config.yaml
n_kv_head: 4
vocab_size: 8192
norm_place: "pre"
norm_eps: 1e-05
qk_norm: true
parallel_block: false
extras: ["some layers without attention", "local attention windows", "shifted keys", "gated attention", "attention sinks", "value embeddings", "hashed n-gram embeddings", "an embedding shortcut", "skips across layers", "capped logits"]
init_std_qkv: 0.0425
init_std_o: 0.0
beta1: 0.95
lr_head: 0.0224
final_lr_fraction: 0.0
steps: 6965
dataset: "wikipedia_en"
Each number is 128 + 32 x the weight over its row's rms, rounded and kept within 0 to 255. Layers, rows and columns count from 0. The size above them is the row's rms in percent of the matrix's.

# layer 6 attention value, 128x128, rms 0.104, rows 124-127, columns 0-127
size [105  90  99 101]
[[175 134 123 111 170 145 185 139 117 143 168 135 145 178 159  79 158 154 114  70 190 165 101  72 194 105  99  97 107 127 116 106 108 122 133 127 158 177  82 138 140 112 150 132 180 133  71  92 135 174 105  74 134 115 101 113 114  54 131 161 147  93  40 127  92  70 129  95 119 130  98 121  88 128 168 128  96  85 178 128 123 121 118 131 198  83 102 141 129 119 109 124 153 181  86 148 126 129 154  71 116 109 111 106  70 158  89 131  91 137 105  81  90 122 142  84 161 147 129 115 155  79 106  94 148 149 132 104]
 [176  85 109 175 121 136 146 105 143 134 122 150 129 136 122 138 152 156 105 123  97  72  69 110 170 115  85  94  80  50  92 114 127 178  88 164 104 184 167 112 128 135 120  90 134 141 162 203 114 150 137 156 125 184  98  98 169 118  89 178 106 133 181 156 162  97 108 128 145 172 117 159 132  71 113 121 153 106  95  56 147 153 140 112 139 168 117  83 122 122 155 121 136 132 101 131 129 133 147 126 123 136 134 145 122  74 180 121 112 189 139  57  96 105 150  84 153 127 133 141 135  35  84 145 121 110  47 124]
 [131 160 113 137 134 120 101 101 113 140 133 126  84 110  67 101 155 155 100 135 142 133 153 124 161  70 142  99 123 179  93 135 112 130  73 128 150 125 134 135 114 131 110 140 152 108 149 118  78 162 105 132 137 116 205 149 144 148 128 179 130 115 199  40 154 180 118 102 158  98 176 139 137 147 118 110  90 210  89 136 144 215 113 139 159 143 154 153 148 169 160 147 171 152 182  75 163  78 114 137 201 114 128 109  96 126  96 149  88 180 139 130 166 134 180 154 119 104 132 135 106 147  75 116  61 171 121  90]
 [ 88 113  89  91  84 138  98 152 142 138 101 164 152 115  91 178  83 141 121  98 152 115 104  99 116 188 111 121 130 174 118 136 113  83 158 137 128  53 123 173 132 154  87 124  90 206 100 117  85 148 159 142 120 119 105 155 157 136 111 153 137  41 173 116 175 194 150 106 119 101  71 167 127  89 101 121 161 108 133 115 131  92  96 183 133 114 113 140  72 177  69 114 129 125  96 191 146 163 120 113 126 107 134 148 165  93 115 101 106 131 171 130 160 103 158 150  87  82 169 130 151 124 128 189 140 207 121 162]]
# layer 6 attention output (transposed), 128x128, rms 0.0885, rows 124-127, columns 0-127
size [101  94  97  99]
[[119 127  95  91 139 131 132 148 127 154 164 117 117 140 115  79 154 161 103 129 172 157 137 105 220 137 117 108 109 134 147  91 138 130 147 107 127 114 102 152 111 134 170 137 165 161 106 236 126 181 105  96 164 128 101 141 127  81 186 144 205  44 109 117  93  88 136  71 105 123 149  99 147 165 159 104 138 103 156 103 112 158 130 144 157  92 108 144 144 144  85  60 161 155 102 132 125 106 196  69 162 134 110 137  69 174  82 130 130 115  87  98  69 168 124 136 187 155 109 115 105 117 147 139 117 158  95 148]
 [128  97 136 145  88 105 120  99 167 158  73 175  84 132 148 142 156  73  74 135  96 119  81  81 149 140 102 114  70 100 168 123 145 144 142 119  92 126 197 119 135 143 150  66  94 154 189  99  99 170  91 129 129 145 154  73 140  91 150 171  90 101 211 139 144 131 141 106 206 130 105 108 133 142 111 101 142 118  95 128 120 129 134 126 154 158 173 101 111  88 183 134 137 148 111 137 109 134 124 113 176 139 137 152  86 128 176 124 126 210 134 160 111 148 135  85 121 120 140 206 145  87 103  86  91  85  72  82]
 [108 167  82 121 120 170 121  91 113 101  86  84 116  52 131  77 120 154 176 126 184  89  98 149 136 116 129  83 141 194  31  84 140 108 113 125 142 113 123 127 130 122  85 113 134  96 167  59 105 166 111 117 122 166 184 159 166 117 137 145 131 101 179  86 136 177 124  64 141  87 116 134 137 176 146 116 121 207 101 124 144 146 104 116 136 142 154 108 111 152 114 159 171 129 189  98 177 117  95 115 172 133 103 143 120  97  99 144  77 125 150 122 165 155 154 166 128 183 182  93 127 164  85 129 107 152 149 118]
 [104 170 124 146 129 169  63 124 121 138 116 175 115  84 109 136  91 166 102 102  83 113 125 111 145 162 138 102 127 149  98 137 156  78 146 122 158 116 141 148 130 161 124 130 113 189 117  62 112 108 137 159 167 107  97 139 107 106  99 147 145  99 156 137 145 148 132 109 116  98  80 159 104 103 106 119 175  39 127 114 187 135 137 109 133 164 146 145  67 139  44 149 119 110  58 200 155 174 151 128  88 102 109 179 158  98 122  49 157 104 183 100 127  88 114 153 160 111 144 125 119  64 113 200 139 166 117 157]]
# layer 6 MLP up, 384x128, rms 0.115, rows 0-22, columns 0-127
size [112  98  95  96  94 105 116  94  95 116  95  99  95 104 121  94  89 112  91 101 101  96 108]
[[123 158  99 141  86  84  91 146 182 141 140 159 135 128 132 106 142 107 150  99 178 132 119  96  68 136 152 145  64 137 140 135 189  96 136 155 135 135 107 104 147 131 122 105 139 154 134 186  65  89 131 140 194 128 122 106 184 175 146 157  95 163 147 213 128 117 103 126  92 124 124  82 104 178 144 132  69 143  74 118 136 149 107 101  84 127 121 144 121  99 192  75 134 152 152  96 118 197 168 130 139 193 140 105 173 148 141 137 144 132 112 201 122 202 137 116 166  77 100 162 135  80  97  98 154 119 163 130]
 [197 125 112 167 141  77  62 147 143 139 154 133 162 126 110 109 160  86  93 193 125 107 122 102 127 136 184 142 115 143 150  93 120 124 116 151 167 146 109 166  82 133  96 151 104 116 181 114 100 180 146 102 133 100 139 153 146 184 104 186 138 124  87 151 159 143 115 142 111 192 138 168 152 119 138 149 108 173 171  70  75 171 164 137 167 183 114  71 108 118 106  28 160  94 115 100 102 146 137  65 161 164 174 111 117 127 128 144 125  78 125 152 116 130 113 132  56 135 137 183 169 114 110 148  93 140 152 150]
 [103 214  96 136  26 108 135 117  82 107 135 101 116 136 129 156 127 155 173 165 145 105 106  83 118 112 100 109 103 140 121 112 113  87 112 119  90  89 138 166 190 173 150 154 143 157  99 111 159 194 137 108 158 189 139 133  70 152 112 120 168 100 171 154 104 150 128 110 117 161 160 113 119 141 192 124  82 160 143 221 109 146 149 142 114  61 129 111  83  85 106 147 167 124 120 123 155 159 157 162 120 102  84 113  65 125 161 134 104 118 122 141  95 143 111 121 135 167 165 121 129 114  61 181 135 147  85 162]
 [154 106  86 119 134 127 167 123 160 158 148 104 176 134  93 135 148 132 179 175 132  92 128 107 108 115 108  80 140 177  84 156 181 120  86 156 151 163 102 199 134 100 197 120  92 100 152 132  85  65 142 119 117 121 108 120 126  86  82 148 103 117  87  55 112  94  84 132 116 122  57 117 115 122 153 115 138 196  93  84 130 150 119 124 176 129 123 152 113 162 179 167 114 134 121 134 131  89 139 146 124 113 173 131  96 117 105 145 121 114  89 163 165 194 229 141 109  89  80  73 100 102 143 105 109  99 127 165]
 [119 136 154 165 109 129 101 136 124 212 164 108 126 110 138  71 149 105  96 125 134  53 125 116  76 121 122 147 147 158 134 164 184 105 173 100 150 183 143 111 123  93  74 143 111 107 167 148 139 114 153 102 102 112 114 164 132 125 166 145 131  97 116 141 185 159 134 151 134  99 183 119 141 124 112 165 122 152 125 114  44 186  55 119 156  80  89 157 131 145 103 131  98  84 148 128 119  83 165 106 105 121 164 195 114 175 114  71  92  91 122 131 139  47 152 115 103 114 117  77 152  90 105  81 113  86  84 172]
 [ 67 175 111 103  92 183 114  98 125 119 170 131 111 106 143 121 107 195  96 145 138 111 141 138 117 155 114  96 124 223 155 110 182  97 138 144  94 142 125 133 198 116 117 162 186 120 123 140 120 125  97 145 142 142 140  28 133 146 125 118 140  99 132  91 162 171 180 121 159 136 162 124 134 163 138  72  87 136 120 120 106  86 113 128 154 132  90 191 220 184 168 168 159 154 152 127 131 171  72 158 136 144 161  82 132 117 146 159 105 125 108 137 111 149 145 121  46 178 119  88 121 157 130 115 134 100 106 149]
 [170 201  93  67  99 172 128 125  69 165  98  79 121 106 128 175 158  56 128 144 124 148 160 122 115 156 125  99 157 155 140  95  97 137  63 135 124 139 151 157 132 134 131  88 193 110 156 132 124 166 110 107 119 102  62 161 141 173 126 126 134 129 144 182 128 178 106  82 138 144 155 100 159 164 153 135 130 158 154 164 123 175 130  94 144 166  83 185  32  73  94 133 121 105 121 133 104 122 155  86 105 160 184 156  81 141 154 161 145 108 150 123 142 138 105 165 174 104 138 107 146  78 140 189 111  93 119 116]
 [116 117 119 160 147 120  79 113 102 160 123  86 146  92 149  57 171  65 128 147 164 127 118 118 130 111 167  91 149  90  90  70 202  52 118  79 103 156 157 121 129 133 116 151 129  37 168 116 149 126 127 125 124 114  87 150 138 135 104 162  96 160 141 116  65 151 146 133 126 178 120 116 133 128  86 132 134 106 193 137  89 129 112 154 126  87 118 142 111 164 183 161 120 139 136 170 139 142  76 129 126 113 126  85 180 220 124 143 142 137 112 202 194  91  80 152 103 125 164 151 101 147  87 151 133 141 150 155]
 [ 97 173 111 108 132 162 138 143  76 108 153 165 160 113 127 133  90 125 115  74  62 109  64  95 138 151 166 106 107 189  80 107  79 134 141 144 133  76 124 159 175 121 139 135 162 126 164 140 125 173 106 147 116 124  62 123 117  84  94 131 133 159 119 130 185 158  72 142 126 133 166 129 172 111 161 130  59 161 162 109 127 129 138  89 111 153 113 157 163  74 175 141 104 151 131 130  81 133 169  98 127 182 141 181 119 163 172 156 132 167 133 118 142  88 153 168  99  64 200 138  86  69 135  80 122 152  88 101]
 [131 161 140 123 118 157  59 113 166 141 104  39 134 148 142 131 112 137  84 143 105 111  72 163 140 162 150 179 119 123 154 115 139 138 205 111 132  37 117 198 156 156 166 149 141 113  82 127 145 119 155  96 100 148 149  52  90 158 122 110 155  55 150 156 105 152 143  70 120 153 144 124 155 121 183 142 178 119 149 124 129 140 158 139 145 175 134 146  97 159 159 119 160 106 152 150 190 143  92  95 107 177 145 155  81  94 165  79 164 126 120 125 183 145 120 171 152 119 178 134 100 135 156 161  88 138 158 124]
 [ 80 114 107 125 172 144 167  62 120 152 125  93 126  95  65 119 132 118 104 138 100 122 174 104 137 134 103  83 107 158 177 126 106  81  50 144 157 129  90 142 144 132 106 115 223 136 123 130 150 141 103 116 129  93 132 160 145 189 159  89 132 164 127 156 138 157  76 108 156 129 142 130 159 136 168 140  97 145 166 122 126 195 117  92 139 162 138 153  61 126  58 121 113  45 136  63 116 166 143 108 101 120 104 102 180 179 174 160 132 136  79  74 119 115 132 154  66 100 108 104 151  95 124 160  89 120 120 130]
 [148 160  66  94  45 162 108 116 132 190 159 146 174 120  68  62 126 189  98 147 167 119 112 128 110 113 178 114 119 210 133 122 129 148 123 150 141 140 163 125 129 199 111 142 141 164 102 122 109 111 145  93 108 112 132 103  77 133 111 128 119 121 136 151 163 124  87  81 141 146 184 117 150 193 162 117  85 191 168 179  87  60 144  98 124 161 127  67 103 161 118 144  78 152 166 171 147 121 127 143 127 152 154 119  96 173 142 129 135 144 110  96 132 154 106 118 127 128 105 122 104 176 149  97 110 211 107 147]
 [154 155 142 138 145 122  75 141 118  84 103 109 133  58 137 119 132 101 108 138 148 129  68 144 134  93 101 118 111 136  83 116 118  78 170  90 126 142 121 157 124 108  84 159 139 143 129  59  85 118 103 147 153 151 108  89 113 129   1 129 138 187 131 134 101 166 134 133  85 139 128 102 130 199 155 118 155 189 155 148 207 165 125 168 161 176 119 159 149 135 104 155 144 132 149 113 132 102 155 108 102  70 118 151 122 150 133  71 127 151  67 149 141 138  83 118 105 147 183 157 146  60  97 142  66 168 124 136]
 [ 81 125 106  98 127 136 175  48 107 177 150  89 169 112  87 156 131 139 149 164 139  80 111  99 126 107 134 131 108 116 110 139 107 162 155  79 156  78 159 107  76 180 123 136 148  97 135 135 107 124 129 121 100 158 136 135 185 100 146 109 208 109 134 151  93 146 104 162 143 100 110 173 160 146 148 154  91 112 190 126 100 132 100 143 107 130  60 120 150 172 179 129 167 117 110 149 114 101 138 118 165 149 102 128  95  60 131 170  66 128 134 162 113 151  77 103 113  86 100 165 162  64  49 140 166 108  71 171]
 [142 130  89  77 149 117 135 137 124 161  70 112 188  55  90 135 142 100 164 123 151 144  99 176  80 128 104 140 120 111 145 164 105 167 125 129 147  60 107 115 158 107  86 149  98 133 187  87 110 107 142 167 135 148 143  95 132 144  94 130  60 173  53  90 121 106 185 122 123 127 117 137 170 106 136 182 166 152 135 124 142 184 137  66 122  81  94  85 122  50  89  83 104 115 161 140 140  94 159  81 178 159 114 124 104 152 145  98 124 127 130  96  91 135 160 136 147 117 147 153 159 108 146  80 127  76 182  82]
 [138 165 132  37 134 127 113 169 164 161 142 128 171 147 142  95 152 143 167  88 166 150 150 111 116 137 122 142  90  90 143 149 158  86 143  97 146  91 100 107 145 124  91 129 185 153  84 133  77 130 127 185 155 112 133  75 135 141 187 147 122 128 157 139 148 101 125 106 156 109 147 117 193  80 129 170 133 150 114  99 127 162 174 164 148 149  84 195 176  88 196 184  91 172 114 185 120 168 131 156 173 115 142 118 120  63 187  77 116 118 161  69 133  99 112 139  91 131 123  99 171  95 147 108 169  88 128 132]
 [117 133  97 162 137 107 169  92 130  92 102 180 111 123 112 146 127 139  75  98 102 145 118 142 125 113 144 113 132 111 102 122 160 162 121  97 113  94 145 119 121 127 147 128 154  96 108 197 154 131 145 126 149 154 114 134  88  82 109 134 124 129  90 116 170 122  85 123  81 154 138 138 203 112 102 184 112 143 111  59  78 105 128  74 181 143 190 126 150 206 168 162 155  80 140 137 112 144  99 143  81  96 216 101 159 114 119 105 131 189 174 124  72  83 129  79 122 120 101 108 145 120  97 170  69 105 177 203]
 [164 108 130 115 116 147 138 127 125 121 125 140  86 129 137 138 190 102 128  77 144 102 140 153 128 143 119  90  86 135 107 103 155 188 119  78  65 177 197 119 163 161 163 143 116 147 135  93 158 129  77  14 138  72  99 160  90 119 125  93 152 137 104 121 135 109  61 114 164 148 172 187 160 117 140 124 146 115 147 116  63 104 163 142 125 166 141  95  93 175 173 133 131 130 112 142 132 122 116 163 128  88 121 168 189 178 133  93 121 137 125  88 141 156 143 101 166 163  91 139 136 124 189  84 117 191  84 178]
 [128 155 122  98 118  91 105 142 128 108 125 153  83 156  81 121  71 138 114 127 124  92 176 155  96 105 139 136 144 121 142 100 120  88 173 135 166  83  82 136 169 126 123 120 142 171 161 139 128 185 130 161 147 115 114 117  93 116  93 104 121 126 130 130 219 125 127  92 189 135 104  50 147 129  85 132  69 165 100  66 164 129  94 197 149 130 139 103 147 182  69 127 134 112 181 141 129  85 174 140 104 110 138 160  98 179 191  98 152 125 154 138 120  99 160  74 139 137 216 105  90  93 147 109 116 176 105  90]
 [122  98  96 114 100 184  92 126 103 155 112 147 138  77 179 115 140 128 139 100 113 100 170  93 113 138 155 161 143 130  63 188 110 115 110 109 141 137  82 196 128 119 109 145 176 111 131 137 162 158 148 107 114 146 158 116 130  80 125 145  92  66 172 140 103 130  72 127 105 196 141 137 148 149 112 103 195 108 113  95 135 113 143  79 100 143 108 128  77 118 171  92 180 126  85 159 124  78 117 128 129 217  92 169  79 106 120  66  95 117 103 148 139 133 135  77 182 118 186 135 158 100 156 143 138  64 190 117]
 [137  99 170  84 143 128 129  50 117  86 127 139 179 105  90 105 147 122 142 191 160 119  80  90  77 160 158 135 109 100 139 148 160  89  79 140 122  98 137 161 156 127 122  73 177 169 161 126  42 149 108 143 155  79 153  46 120 114 119 148 145 122 157 168 147 143  72 121 129 136 121 144 181 147 171 123 158 173 117 127 114 143 119 180 155 159 121 106  70 162 127 149 108 137 116  74  95 147 147 168 191 197  85  89 163 136 158 152 121 138 107 119 141 138  30 163 128 136 124  99 151 151 132 123 130 128 140 115]
 [145 157  82 164  84 132 165 104 139 168 133 122 108  22  46 182 168 130 132 122 133 111 136 119 160 118 135 105 168 153  83 133 161 116 113 188 112  96 145 191 137 113 142  77 196 129 120  89  93 156 123 150  83 184 100  92  87 108  80 110 137 126 145 175 102 143  90 133 185 135 133 111  99 103 175  56  83  96 144 150 179 152 111  87 141 144 158 107  76 100 165 151 149 146 123 161  96 126 115  80 154 162 178 137 117 139 160 125 124 112 178 110 149 117 138 127 111 114 144 125  99 135 157 146 134 143 154  59]
 [152 170 109 120 153 108 145 121 146  67 104 108  87 152 186 144 111 111  96 132  89 169 142 142 111 118 138 187 116 155 108 142 151 120 192 145 108 132 132  95 169 170 177 110  83  60  97  95 149 131 151 170 171 130 116 117  84 124  83 109 142 158 106 195 125 125 109 134 158 146 124 138 154 147 116 189 147 196 123 126 203 156 119 134 169 119 108 116 144 161 134 112 201  87  85 105  75  83 127 107 128 175 115 166 200 105  98 178 143 120 139 102 106 113 135 112 149  69 118 103  95  64 160 183 109 104  98 100]]
# layer 6 MLP down (transposed), 384x128, rms 0.0369, rows 0-22, columns 0-127
size [110 103 106  93  99 101 107 103  92 109  98 105  96  96 123  99  89 105  95  99 103  89 107]
[[121 123 131  77 117 126 170 158  96 128  82 114 143 129 117 164 106 135  91  87  69 122 111 200 146 125 123 126 183  88  96 120 155 133 128 143 178 156 141 152 120 158  92 123 128 147  69 179  60 110 156 134 142 164 165 124 111 143 159 105 121 151 165  87 158  86 179 151 116  93 129 198 157 167 146 179 121 142 157 222 111 145 167 145 166 181 141  99 119 136 175  97 116 174  71 110 160 111 105  99 139 161 158 124 158  90 127 105 181 107 128 153 102 105 130 105 102  84 123 184 121  89 109 140 120 100 211  95]
 [146 146 140 130  80 115 177 113  53  83 130 116 108 112  81 110  93 111 132 169  85  97 157 119 132 112 126 147 156  79 170  82 149 116 126 121 161 136 168 113 102 152  83 114 177 115 187 110 142 170 119 133 159 102  89 147  76 133  93 136 119 128 139 146 141 169 154 129 113 190 168 173 175 115 117 105 151 126 102  55 140 134 105 163 207 110 134  95 108 127  89  94  99 164  55 171 110 153  93 149 187 156  99 132 123 132  50 102 127  79 134 164  67 171 124  95  77 163 111 174 129 159 121 104 153 148 141 117]
 [135 119 131  46 135  99 168 136 186 111 130 139 137 130 138 156 157 138 162 148 110 176 124 112 185 110  97 162 133 160 125 106 172 139 109 174  81 135  97 131 131 177 159 120 104 161 133  42 122 112 110 129 114 147 113 117 159 176 131  97 100 155  95  98 135 183 139 130 168  93  96 153 134 127 166  97 139 174 135 128 105 141 158 112  29 151  89  71 127 151 140  98 155 181 112 104  94  81  90 114 157 135 125 133 130 180 133 137 161 216 139 168  86  78 144 109 156 176 196 174 109 134 177  84 149 124 142 136]
 [151  95 130 105 158 152  84 104 154 101 146 129 125 155 126 156 155 113 148 148 143  92 163  97 111 145 108 113 166 107 169 133  79 195  57  92 147 110  82 173 182 100 134 101 155 107 109 168 102 122 194 107 150 105  96  65 126 123 146 133 146 152  81 125 144 115  91 109  44 106  90 117 144  84 169 124  85 130 112 138  95 173 133 105  78 136 150 144 101 151 175 178 161 107 134 101 133  80 145 122 126 118 146 112 177 105 147 153  53  84 133 177 123 139 130 172 146 111 145 105  66  87  52 172 125 137  70 100]
 [161 103 140 208 115 141  54 134 140 169 188 129 154 143 122  80 163 143 147 127 150 205  93 159 135 100 115 172 122 146 119 176 142 100 128 136 192 167 123  99 174 142 110 138 117  80 169 114  67 135 115 110  85 122  96 154 193 141 160 125 110 127 153 147 154 155 106  95 137 128 137 146 128 105 103 150 130  64 137 108  88 119 134  75 101 127 149 148 121 142  82 200 162 105 104 154 121 135  79 104 129 112 102 202 120 111 174  90 117  91 111 111 104 145 117 113 133 136  48 133 120 196 114 161 175 144 121 200]
 [116 125 194  90 133  61 117  91  61  97 111 128 149 101 116 117  86  82 153 110 168  98  54 142 168  85 111 115  98 103 151 141 121  87  77 127 137 110 147 148 143 172 149 138 117 132 176 119 171 145 148 120 129  99 123  88 138 126 131 104  89 158 161 122 141 128 124 150  89 172 119 107 101 161 190 122  65  90  63 110 159  33 136 135 105 163 131 111 134 128  98 190  82 126 125 117 136 101  25 135 123 105  67 168 101 130  79 182 114 135 135 129 141 169 133 142 158 109 110 102 117 104 164 177 124 143 110 152]
 [112 175 141 114 152 110 136 101 110 145 163  93 104 114 129  84 117  95 193 122  73  83 151  69 116 138  92  70 123 113  69 123  96  90 120 132 108 170  54 143 158 104 142 141 120 137 112 180 120 144  94 142 118  52 146 113  51 114 110  94 188 125 126 169 135 158 132 116 151 139 110 144 120 158 142 108 157 122  86 128 119 186 106 117  88 146  99 136  64 125 132 162 174 163 172 125 108 182  94 134  43 123  65  81 141 152 130 100 162 131 172 151 112 139 118  77 165  72 144  63 118 140 134 163 118 113 119 134]
 [120 102 158 108 181  70 130  64 133 126 107 111 146 165  98 145  95 132 155 195  40 101 115 138 108 108 101 166 162  71 104 173 125 148 195 147  96 140  97 103  92 163 180  69 126 163 134 121 131 120 149 147 118 100 167  97 141 109 157 117 111  92 104 125 184 131 116 122 122 148  96 137  73 150 149 104  72  98 108  90 158 126 115 159 170 126 128 114 116 177 113  86  94 132 112  87 141 122 129 149  59 113 177 156 160 146 164 170 187 163 152  84 158  88 137 111 101 119 147 192 143 173  85 124 146 148 166 174]
 [121 153  96 105 149 168 161 112 157 116 129 169 132 135 137 180  98 123 157  88  81 155  80 116 103 135 148 155 120 112 171 137 114 155 152 135 121  67 141  95  95 101 135 160 180 104 140 166 154 149 115  95 155 203  86 133  82 120 131  87  75 129 126  62 190  94 137 151 110  84 153 122 130 154 169  93  92 205  52 156 176 114  67 127 110 138 118 156  87 125 109 114 130 136 132 122 137 143 122 124  83  96  93 125 134 155 134 137 109 114 198 108 144 176 154  90 103 119  79 151  89 161 106 172 140 124  33 169]
 [ 86  70 140 117 171 113 107 128 162 150 227 106 141 144 126 146 163 125 116 109 151 109 127 137 157 121 114 109 143 125  95  88  89 100 124  65 136 126 169 111 132  79 205 168 151 141  84 129 110 120 155 124  95 148 145 101 134 109 147 142 121 154 161 175 163 136 127 166 118 132 142 161  98 154  92 161 148 130 105 119 154 184 174  68 153 124 131  84 181  51 104 133 131 155 125  84 139  67 135 166 134  94 127  91 100  95 108 145 140 153 141 155 131 189 110 167 205 185 104 161 115  82 178 151 118 159 203 118]
 [151 171 178 123 127 128 118  52 139 171 126 125 102 107 147  97 144 113 107 108 183 159 148 154 186  86 127  86 141 167 164  79 144  94 125 116 119 140 125  70  88  78 153 148 106 110 185 221 118  72 127  85 115 129  77 140 109 182 151  83 141 181 162 146 195 147 153 128 147 122 171 103 118 137  81 103  87 136 141 154 152 146 114  55 152 161 138 101 110 159 152 171 131 118 143 135 127 108 141 157 129 114 143  82 154 142 121 122 127 137  71 140 131  99 123 103 175  88 137  95 153 117 225 132 150 159 128  77]
 [143 120 154 155 129 177 168 138 120 143 187 110 172  99 171 145 141 145 140 127 151  83  84 155 135  70 147 142 108 113 143 155 191 116 181 197 171 197 139  92 180  88 108  68 120 128 147 110 135 159 152 126 155 108 146 135 118 114 136 173 149 140 129 120 165  58  68 183 132 144 191  89 122 147  99 104 140 156 102 129 161  88 161 166 159 165 146 119 172 146 121 137 140 117 171 101  95  92  42 104 138 155 104 146 133 172 182 137 101 139 144 161 168 132 115  90  97 153  90  88 106 113 114 185 106 152  83 106]
 [157 101 125 206 123 124  91 130 152 168 153 139 145 193 194 151  97 102 134 149  97 128 168 176 105  96 118  64  93 158 107  90 134 162 193 163 118 134 173 153 153 140 102 109 172 149 159 161  96 150 163 112 186 138 134 109 151 124 162 123 151 110 152 116 197  41 142 138 161 138 129 138  95 167 104  68  84 167  88  90 115 158 134 182 150 111 133 152 122  75 116 157 128 147 154 122 113  83 152 172 130  92 164 124 181 123 195 118 149 145 171 131 115 104 159 139 130 148 180 106 130 152 129 144  71  95 151  96]
 [148 137 143 116 147 123  84 155 115 144 127 145 138 146 217 152 161 151  91  99 137 110 105 152  80 102 159 163 112 117 170  85 125 107 162 152 206  99 104 140 122 147 104 145 134 160 111  62 144 112 148 142 125  92 102 202 116 126 146 105 114 121 143  93 141 125 138 125 114  79  65 111 171 214 163 170 138 136  50  84 150 111 133  54 119 192 109 177 119 124 110 230 132 145 155 152 140  96 156 140 122 107  72 119 133 142 164 109 157  82 133 165 119 157  74 108 143 143 116 141 157 150 139 101 107 173 124 138]
 [172 115 119 117 114 130  91 151 125 137 103  74 132 109  81 150  63 162 183 140 109 118  71 133 106 141 163 120 121 118 131  69 145 145 172 103  73  98 104 119 137 148  90 111 107 144 153 111 189 109  96 123 166  91 184 136 135 138 139 124 120 181 109 198 146 148 188 148 136 188 147 145  94 162 111 107 107 119 144 122 129 160 150 111  90 129  90  52  96  45 195 169 133 117 157 116 141  98 150  86 105  89  67 176  88 148  87 109 119 110 130  99 107 103  96 133 199 125 114  91  88  85  94 145 144  95 103 117]
 [122 154 134 151 129 163 120 120 162 132 116 139 145 125 113 138  99 117  90 147 199 195 133 186 108  66 117 121 141 118  98 213  82  92 150  94 135 153  81 133 170 109  86  65 100  98 107 126 141  96 121 150  76 150 129 161 135 121 131 154  80 129 129 141 184  95 124  94 148  82 126  72 143 118 156 119 134 108  89 145 111  29 134 125 140  93 133 158 184 161 138 158  91 167 103 127 104 128 106  93 171 117  83 145 135 107 209 107 126 148 155 185 182 106 135 106 146 120 119 187 183 160  93 126 140  76 142 136]
 [118 150 131  51 160 105 140 130 144 124 136 141  97 136 109 127 153 142 130  84 143 126 130 162 123 177 150 176 110 153 142 120 150 126 136 125 108 139  73 105 133 103 123 168 129 158 157 255  90 139 125 157 124 127  81 117 174 135  98 116  70 111 181 123 143 158 165 131 118 172 131 125 113 126 150  84 127 125 130 186 162 134 149 143 134 113  85 111 165 119 107 144 120 144 107 125 123  91 116 139 119 131  80 126  90 124 143 162 114 148 123 135 121 146 108 120 118 105 116 149 102  93  92 172 134 128 115  88]
 [ 92 169 113 120 130 120 129 154 121 107 179  76 169 112 134 202 155 101 137  87  79 141 158 148 155 148 133 127 154 137  83  95 121  96 151 146 124  44 141 133 102 159  95 119 130  93 166 179 101 144  97  91 152 134 125 144 137  93 115 174  88  82 187 136 175 125 153 137 108 158 127 178 118 114 145  80 125 188  86 155 103 105 119 157  91 116  76 120  67 126 196 165 107 144 138 101 176  95 107  83 145 120 129  92  81 143 114 104 168 109  99 157  84 150 153 105  89 114 160 120 221 115 122 148 157 170 170 170]
 [169 120  95 125 150 122  70 111 168 116 139 101 157 122 189  84 111  73 146 122 115 179 100 114 141 174 141 122 158 118 181 153 155 143 127 152 157 119 101 173 109 157 168 134 110 129 109 199  98  75  71 148 154 117 130 125 174  83 129  67 153 116  81  99 151 152 144 106 133 141 174  94 121 186 122 108 174 110  91  95 156  72 141 128  62 169 155 167 118 159 121 136 117 163 189 127 140 127 179 107  93 118  67 165 147  37  83 125  89 105 107 117  68 181 154 138 146 141 154 148 144 116 136 157 149 145 148 111]
 [138 108 117 192 148 103 158 149  65  93 112 125 152 162 151 109 103  81 128 132  80  83 123 139 148 117 185 108 152 135  31 127 133 152  84 129 103 202 133  89 139 150  75 151 130 110 116 179 124 112 135  99  94 127 148 160  68 174  96 115 117 160 179  92 168 172 123 188 127 152 126 158  89 113 162 136  68 159 129  76 135 109 139 122 117 167 104 155 167 116 183 156 124 106 128 154 173 111  17 122 117  82 107 109 131 123 141  90 132  62 106 171 153 141 146 107 137 115 149 148 164 104 144 112 101 148 130 135]
 [218 108 101  63 157  92  94 135 137 155 110 105 179  96 133  85  98 206  96 149 123 103  85  82  88 129 120  87 123 129 163 152  89 129 164  99 100  98 162 156 170 127 151 119 166 143 170 133 125  76  44  96 132  77 149 108 139 163 108 129 143  74 148 133  87 125  97 149 106 117 119 170 154 138 147 137  70  75 134 144 140 132 129  86  75 167 121 106 142  94 122  71 194 118 175 145  75  98 141 125 131 134 158 110 124 121  85 131 103 109  99 118  88 122 134  61 122 117  74 164 110 106 154 119  85 120 117  91]
 [133 140  80 165 142 152 118 130  70 161  89 113 113  82 124 144 147 135  62  85 149 122 135 125 160 126 141 167 104 127 121 132 107 108  86 113 126  78 116 127 113 127 138 128 114 132  97 173 137 140 112  81 133 150  84 103 143 189 170  86 157 115 191 135 129 115 125 133 139 100 167 195  63  91  97  97 129 160 166 165  93 180 142 129  64 154 130 130 203 146 105 122 163 150 107 145 141 155 114 162  79 109  83 173 145 226 139 193  86 147 102 152 105 154 130 162  79 102 143 119 114 104 155 148 127  60 161 183]
 [ 82 178 156 150 100 123 144 107  93 184 162 120  88 118 176 149 163 178 103 136 107 133 166  63 111 104  74 162 152 118  85 127 144 121 149 139 138 112 169 113 160 121 144 127  93  76 184 128  74 134 120 132 180 153 134  50  97 128 100 105 106  98 111 138 159 142 184 125 105 142 115 170 152 112  99 126 165  94  99  54 116 154 169 153 143 114  99  93 100 127 101 193 114 127  99 229 114 156  99 131 140 116  98 108 126 131  76 162  99  67 169 120 127 121 169  88 143  66 136 129 106 145 170 164 124  83 125 158]]